Weights of a small transformer language model.
Architecture: gated attention, an embedding shortcut.
Training: a variant of Muon for these matrices, 544M tokens, 4148 steps.
Each number is 128 + 32 x the weight over its row's rms, rounded and kept within 0 to 255. Layers, rows and columns count from 0. Numbers have three digits each. The size before them is the row's rms in percent of the matrix's.

# up: layer 3 MLP up, 1536x384, rms 0.0626, rows 1152-1176, columns 256-383
# down: layer 3 MLP down (transposed), 1536x384, rms 0.0901, rows 1152-1175, columns 256-383
up1152 096:106140133115117091092191084180144135136120156102100190074159105127128101114164149141180121038112169103131135096150191112131153093081146175087183077160116154106092109107159151152127101145124133109092157132131119091148143132144090114140131156158148111173139118158139132122140097078069136161147140127139121104124144116179113048081150147068107146130093105080152152175113160133142121126118
down1152 089:120086187150136106140135067095156146094142112158181174096103108127147152117122097084066082184095143142089114207151091102138165117115094127126101124081126145058122189161120091102075157116065162172115163130141138100102162037139209127163131115156190134123138142092165094116150185150144112145161187131187129117119123120032197116215083075122158119077150127176131092148116120150157171191122
up1153 103:172161099137145174099100149143166149120120118126120126157109085170122091161110183103150150125176152177148073115066099134146110087096124090117113067107195174174133174085099169138107061122108114074158161070074132157112121092184144136144116151126174112127120092126085131096120113138066131108186142091097155088181116073133141176100147123153126120169138137146105119125219125169150133153140
down1153 111:143219096095182114186098148128154136136179142121119042145119167150115097177095101078120113160146122142167151200144130141136166152127159109080123088099159177153177079104105139140101028134143090165153119072087081114111138100138118137164127133090126063109151093118122153073091135136076082137157124078073142108145105149082161168093104168190127137118132166100114160160174169120175115158133
up1154 098:172100131113123100098191127124145119097105084115145089092077149142113071144163139134101124123128092130114115157117152133108095170088133137090115136142103106123113142152154131117091131124162163148169151095143089189138089153107130088171108118140183100168121182143105111196134080104080164059113115099097150155109150134128149104137151125116142109097126164149172115113128180183107119132137
down1154 095:126083134127193082136165165125129131109139101091122127108115158136105073177124098098133133124137102089138142110160154094108111134099161157139112132140123167128198130115113155041138149125147050135134146031164201156145112095102165114161134079139066139145129088156175132161154100167133122080179070101152082125188110152170079198105105144165124124166103145121192082087121106125123119134105
up1155 114:077130109119146099117138150129154136116098117131126088117062144144128112094089154108079132144123136113152127131165084136125097197115092156093122114100145116166160146132090191118136069157145153095160114154106067188094115130126138081118115127128124106131073164135095073097137156201093085173154134122167159114158128049091125069131137169146111165101200120104136123107142118158178119134121
down1155 117:111123140112066105116129113113156111110135111149122129077085140111123080107149092130128157145099132182159193090072085208127078153099118161102119101071130109141155161142076070127175140150134155094118111147109124158174117183136157037169130140130111130193073135119164098103184093161109052189129102077128172117128079116034143149177138226142130120091134152185183152161043187168116138149112
up1156 099:132148130149112127105134104169120181124099079124180115148130167099104109087126129177079164089099148109121171124136105076121112187101131083151111105105154128148066202164186115100168108119166119162125113109072070128158140122136117192081074172098118124170120110102130154158157130118081075157153142149108190115109149126135115089168089161098135137120148096165168111141047142110099132152115
down1156 087:148090094153098082126148130160127116089116135080143139174117148128100094039120139136101138107117134151118138106202146174142133048109104119113111057140126132103105152220148130196094148153126117143149094158137142147065113068145113103121180077157097142115145088144187115179115158096121178139105099112142119083120127078131156182177126150053118119115137111099121162145150082114136154151102
up1157 093:146194073172161093119085140133127139110152179144121192124117091084134104173116177177086144086119129148102154079185136125120090119090144175135122086162166112087090108094096147111114139142186166125094104149125135145141080208088148180158149137168111111143094143162106114119131092173079074097146079154162052126150185167140115151124107079143138177121147157135157136118087119169107086143114
down1157 093:166092117050095118145204140148169127097154101146181071124111156169110115161120153094082115112102084147126121138144137150152093114154110080129157067124084094115096162178093188142173192100188100222172121182135116078142135132125130121160129121125190115097184103149173129098153116116108130071119152135072131126134149132085111113173142139057170074131172085125126115161155107063134111115133
up1158 095:132117132138145145122078150099186137161097158095096081209137119120097150110077135090148158105123149220113130149113189129098102130176105180171162108081090094146099075103093111149129139219092103112142091131121131093126110114113140091156097162106167196132094155085140140145090156092061151133139114093155174111168073205103053078175120129079094097093134141108134096147157172094096088112137
down1158 102:132095151095163094148186166068115166113115077121174122065094096103131136101069130191121112130153121130156061118151135210102124151113131087195080147147112124091096105117123140114138159051148174164126126081119114147124096134122125103080062138138147100118080129190127114060184101125140136115151116173186117124112126077101184144083112099143125104182127129155146132142073151143137136114079
up1159 102:160095108138085122157135153103148169044110150103146068118120146090117128125118119148124156098113135109115139172130190130122128071107177090085193067200107101120159134150116114202132100072105086161132150109100141108153076181111080117094140136170150159194131147088112069047137118116105072156061123157107125124128123122117163118146158119115115172168159139068108137137173107120139162148116
down1159 103:126128148145091100093060140131079146067096151133101104119096112147157115111136122137109082161126105196099142158133109095102175118121155162141172110166075134119121161060087110110163140121073067107108098161099136110145064161126084139134118160155155090095155145149107183106110141128144147185081154153140150121085103108101120215157163095090114178121101175090196166137120150089153124105093
up1160 095:135116095143174144144142152132127093103134255142096103113101144121133116149094126126160109134156102217106141124126123184107158157203067175106153099131164182121167105134118093199134115112143120112147111116120138157095159113144094109116155106137168118181157122093156153183182129096137081153102150094097092116135113123144158078161118147166136141146094165131072080153130105122100135124087
down1160 097:105131132072103178085158073134146123084145146182087140161119094101129130129159148143126124118151140060147135125088173108131110098097085122108124119157110099131094200205137106125103151115125105147127130115095085122126144110116124105178131084097128211138122113081154143120176144151158149056160083123114193107139133170108136122156116086176148119117101176118116160155137068113135136193102
up1161 098:082147142094084066132154136095149104145143149122130119157122166089094075136119119130172147115119120098065099074182120149068155132146094156130133108104114119082114156110152172193142132126135165150150147108122163140164149105125104098085155147047132134079129196091072136113127067173127093124148142100112178138128117187128125150114206177145137186140134063084112176115064171143124079115104
down1161 103:114113108128094092139112116119165104094097140192156172140084116183143168117110124170174089148162100120143161088150121118100124183128121099128136171087149123085140086092127109134057116120164145162184135151090150142101136124142113137191132176109145105128118115092122126123114106087143112140111158110186137105131148135164097171046082147184162158113188161109140186139130171123100153137119
up1162 096:109140110166119123127137123119135195044134132098180111068125152093101097126103129130117132168140087136180191158176202132146105128154130134166113119058147123086121119160168130095167145096157097131153131137181114188133113153091144101178163115144118144124104097137145149119115152131063131096203134130149059201091153136068104110106125152087138107105175115140126130130073176124139131165121
down1162 100:152139115112124043142055126156091177098155141164091174082137115172093144113097088174159061102097097162110159114145180118110096098098117162104141111081143109116133112104110108118148140140197171102151151173053144158157167132117199127151121119116122167081126168111203124092102126165129089114151120059124153138098136133107140090158087143138159135107115118137119102094170115071164148129091
up1163 098:173108141133151069157142125114114143160062158091172131087106078182136153065141089139072099104176152117099161085125129173117114134159079126160085104135135131155123130102149157101203137117105143147140139088118110144136171136101181165108137087108125080113089073109185052134107084121111130193149138201133106131155166097116114135153092117104106068117090126123059106161129124084139097125085
down1163 106:060150199128089158140109129082163166158067120127160132147124151102118117080161106184151133175122116085125145174115133117125128136104152113117156133135086136123161137116078103124090125153130092130106133110146129113057127107181167105131165173149089094116135102107082104135200081135153130153123135139138116132126129166157098163086143112097138144125132061124082112145139095095076177121094
up1164 100:134155104112185137084156095079143098152123155154106185090165136136118104137163071150140142184103139139122137069088114100150156128108166124101145122135144159122139178096141099162100122124173142106116139163136119038131100132030171132198092141061035143130072129087130100179094108169143091125176122154117090141098094133098093148140116100119157135107119123111105122122115150147160157120184
down1164 110:120173133131073115104062114127165096091098132163166129168176195107217140104142208134089143099131111067092103127129169155127166071150139119110143082145097170126086147149157156146136109104150184129120134152104195105076097178160109149164141137122129180109178140108121108099183085160118085101118116168115085112121116092152097147131143104149155057113133124120103123101085118180091129112157
up1165 091:167138137113155145107161186130149136157136167156115094210129115168154103117092150061102081134131124153141120134064135168094103098051128070128100116157124108163061111129151112161135154103107169142138112112088151156115130095089159127136066119149070178121081116108180111124151106071098145097173092082133123124195106174129126123152096169098160132126137186135126128137119118122147079067127
down1165 094:078196165061126123084125106147147165158119014060114135097129149106163068104145156123116147116126114147184136154178162101118133128154136042134039132106102077119123143073162143126119137109133135119149096168134093078150170112133129090117110116128157133071163073177106136110127136095066144093170128161186149138209132133150121132088129168127127115093146163116128145118151070099162114157152
up1166 096:098101079120173169104117191121113133132157161172116115107117194184162166109102106158098128148142120113161136151142070199151102149120110128103161148124077107137138093147118156136111135081167190126149105128099144112125060146113114105161094102119145121155153118151094121130137129130155110076135113182184148195118060139133178149093121090174138100154129131143102105149109160137125177158127
down1166 099:116176153169147111116173109150147096129073121151080132159149119108103155142076087124134112183133133150133124126191127123125115133082117150084170092102087128120093108143118119138103085116119147123112136116110138154086159113139130080159137100074111115145132059118162116133111138134137111097102139119065132146109106137125121162140160148181193103119069184102112182108131125141080141135134
up1167 096:043125140116113141102147142075200101113153105128151104155157081123114120124069100126121119115119116085150124147155084117092144155156144114132180115139149152088116156111106103117142120101124163071165135245188072137141107101146154116154121117125100165158192104123085098092145192121137118089164097136129141076119059156159091113075139136117146139142128128170113080127106083128164124189150
down1167 099:122130096076136072178098164130170140086135065182092112135137124116079131199119111092117109126128100116181189062174148144115104138092121166125154101166155138101100140172153160129097158069095156114123138107163087164168136158146178168141107141132165180135111136078108077150151092129161124107153125188147143096147111188156168123112179117130144181178048092167121142168100067189135190158137
up1168 091:109088145192119163090168157112146114129177150130137111134140111150164128136120046139179082108104147176103159148152129171062112111146152062137111194115099095088165095185132159119202141111114171190120098115050197153171116101105131146168123109124123141101078053141156107100089153129195089166072090126087079093086135152137115069117090148094112091143086112133103115141135089122091156160152
down1168 101:110121144117136036177158149187042112115152144132136165104118077176120153101120122091147075127141123203136107120084133129174159139159163133111157124137125110127116146157130088139149147099130137107171073146062136189123167173096107154166065080065109165140104151138096060127095108132164137133157089137099100123108151114092127125108146190113186177145162132166187101146136128137129142196170
up1169 093:112111163116108149072098165111175099121144113121079116124186117138128125161133189088068083100117083173078193098098080061117119134097108130119159130097187192190153186188131093065121082129105193097168140083144183102083106129097176131185105136107113139146172107161076108140161122201176101079131120149099108107089107094130084122164081136141048141129119082111168088097091049160122123141122
down1169 102:086123089071119141166154159104091059181104081158167101161088152114091145133180167144168133121107130134106084141114070098104131159137144092126114146097097159092115135129185073153111118178126142132099143187141067144081165145099142063103107170096127155128206171068113093104122132090149081161190097116076132165129108136078098124099139116198181098126190103145151071116098087103112140103142
up1170 100:101128109153203128093114090132141089031096176145168118109083107182123159140136146110146128181134104130174133150162104107043152163094197130156098115117117137159111145106090123138158195091142134115150110146109085133162090127160142133115127069135127131138170124124152114116135066097155149061136135130158117190096146174167137070097131156130122152058095131136116084095106131141105115095175
down1170 102:077112118121078101114141137157150076107119121105140114154135042124082082130131180099111115233084161109125113126141125178124083167156120110050095088121155130146159128101140149120144177140137157169137098182136140095222168127180128093102137183127084108167200126142165141133126163083144152131111114109139119134098132173096145140111113184172097106147207123147126098136149143147104063109112
up1171 091:100105088175130120136159089176095104182103117112126153075151103074169108101139091126168098134129144103134131093123152194184126124116177150042141121106113150161152090103108117075128115088095186074163161160144154129127143111109096145066118118179195156170120093134095123092144119160128118171097152127133150130140153135127131129155093151126113137116204140127149059148050184091091126098102
down1171 089:128143162172073145199116117106110133092141119081056101157190142190167117101159166167106098144101101165082170130129133115090163094131123039120158155176183112191131168159138103116153123171122125112123123137126108159110132121174036140110160109101099100085082138181187159124144097125126107135186152130109111152111126120123143131062154120162133118126093138170095138174149034094133146151084
up1172 101:071150144065154150154136155099157150109080148131176122132141182168107099132169137129179106143157118140135165098113140102104142087153104134134099066115121140134130193121121170140165141086122104089131074089161121179141107111163120172105122179183106125097127113111171086139141107170082161136082121166087117156077073110138110146156124148132088094053196148144109102129092187146157116125064
down1172 107:121115114145122111119152151190118127114107102149135157127158089160134095157145077081162163109066108129187157171148129147127111112138107172134165148155099125138122143120174110149196163145102119143142114160155112115189136089127192201111112151158126145148113114108177076124171198104183172189067123195115118172096102104123160079134083144067069060099110146140126173103119114125136136125143
up1173 105:173150131114110121131088121163106169090079117136097166154112107148083144173153093192085131142193129082124115065169124147100125138130173187127080111078113148129184110134135111129151128111147150144174177191167106167125124122167140110064090152134133158094119127151176161157061132133150149112094136173143057137130119123128149154113171128155097108072090134144174178135139108165088140098058
down1173 109:106118110140170079182133122093130169133126140123143145111134118140056104106144086090149106169104150155204131159107178161100125106105146120119091070098049098085191098134132106098164110109106140127202165169154106098123104186085176100110135124131114133092117101149138120075142105110134127162109113156053150133112192156122158112142149062095141082141116119169142151079090144141082158125119
up1174 122:124122170076080128123138147161146134148151142137122139111101161161146085137135132173138117146146088085081105096069088038145141163162097097111145089090135113143140202094126087148186148214169126105096173152146152159139120149136102195120108113134098126129046075133140155110159133157135161145107140110126188132115132124110124094108088173082130097130077121141155120098140146137062104131184
down1174 118:113116174094097135126145137141137101121125218103114140108112154122077063095127136063130169124141176194095115123129105082157165149189091151120188141131120101185151191109114144123191142157172075084124136150138198141102113159176131111114098145121156141111106084119169157150171089145129125113079100121137220142190095094116114094090182169103108088159123084095132126092184131123086149118117
up1175 092:143134134070142145064149121207143076124102161203155146157152101171140109104105126117107128164143189079129134147094080096161123104145111062094131151076088141150117119114088105129166092125148166163175173184102096118100122129137117085149101142153135139118148158113086076087162144081165111177081101141097100176195157142112103104188103111159142144101197112121078105148171075096088112153114
down1175 094:111173155115123192094140166168136093146138157134175098132110084129155126170200119087093149148128103146155088078127125090140117097117145159155225158144152109129158209119116141143095175127168143096117157146054166104108137164164129126162108203126134116052082082148147105104175130122111123140102142159159110119136127158160102122166057061153111100198069113063128150127142181116112173196114
up1176 102:187106149150159117155119127118149149137120144105123140145087167079105151143137136102065150092134146110099145125170150127063197137119118129103126122141182129150140106148096126107121122114131130127160125120158132143083152129143141155129148085151109083115120119135096182147138085204152129097120098124089153089144116112102118044109137155118143169108069109047121169128132126148089097120210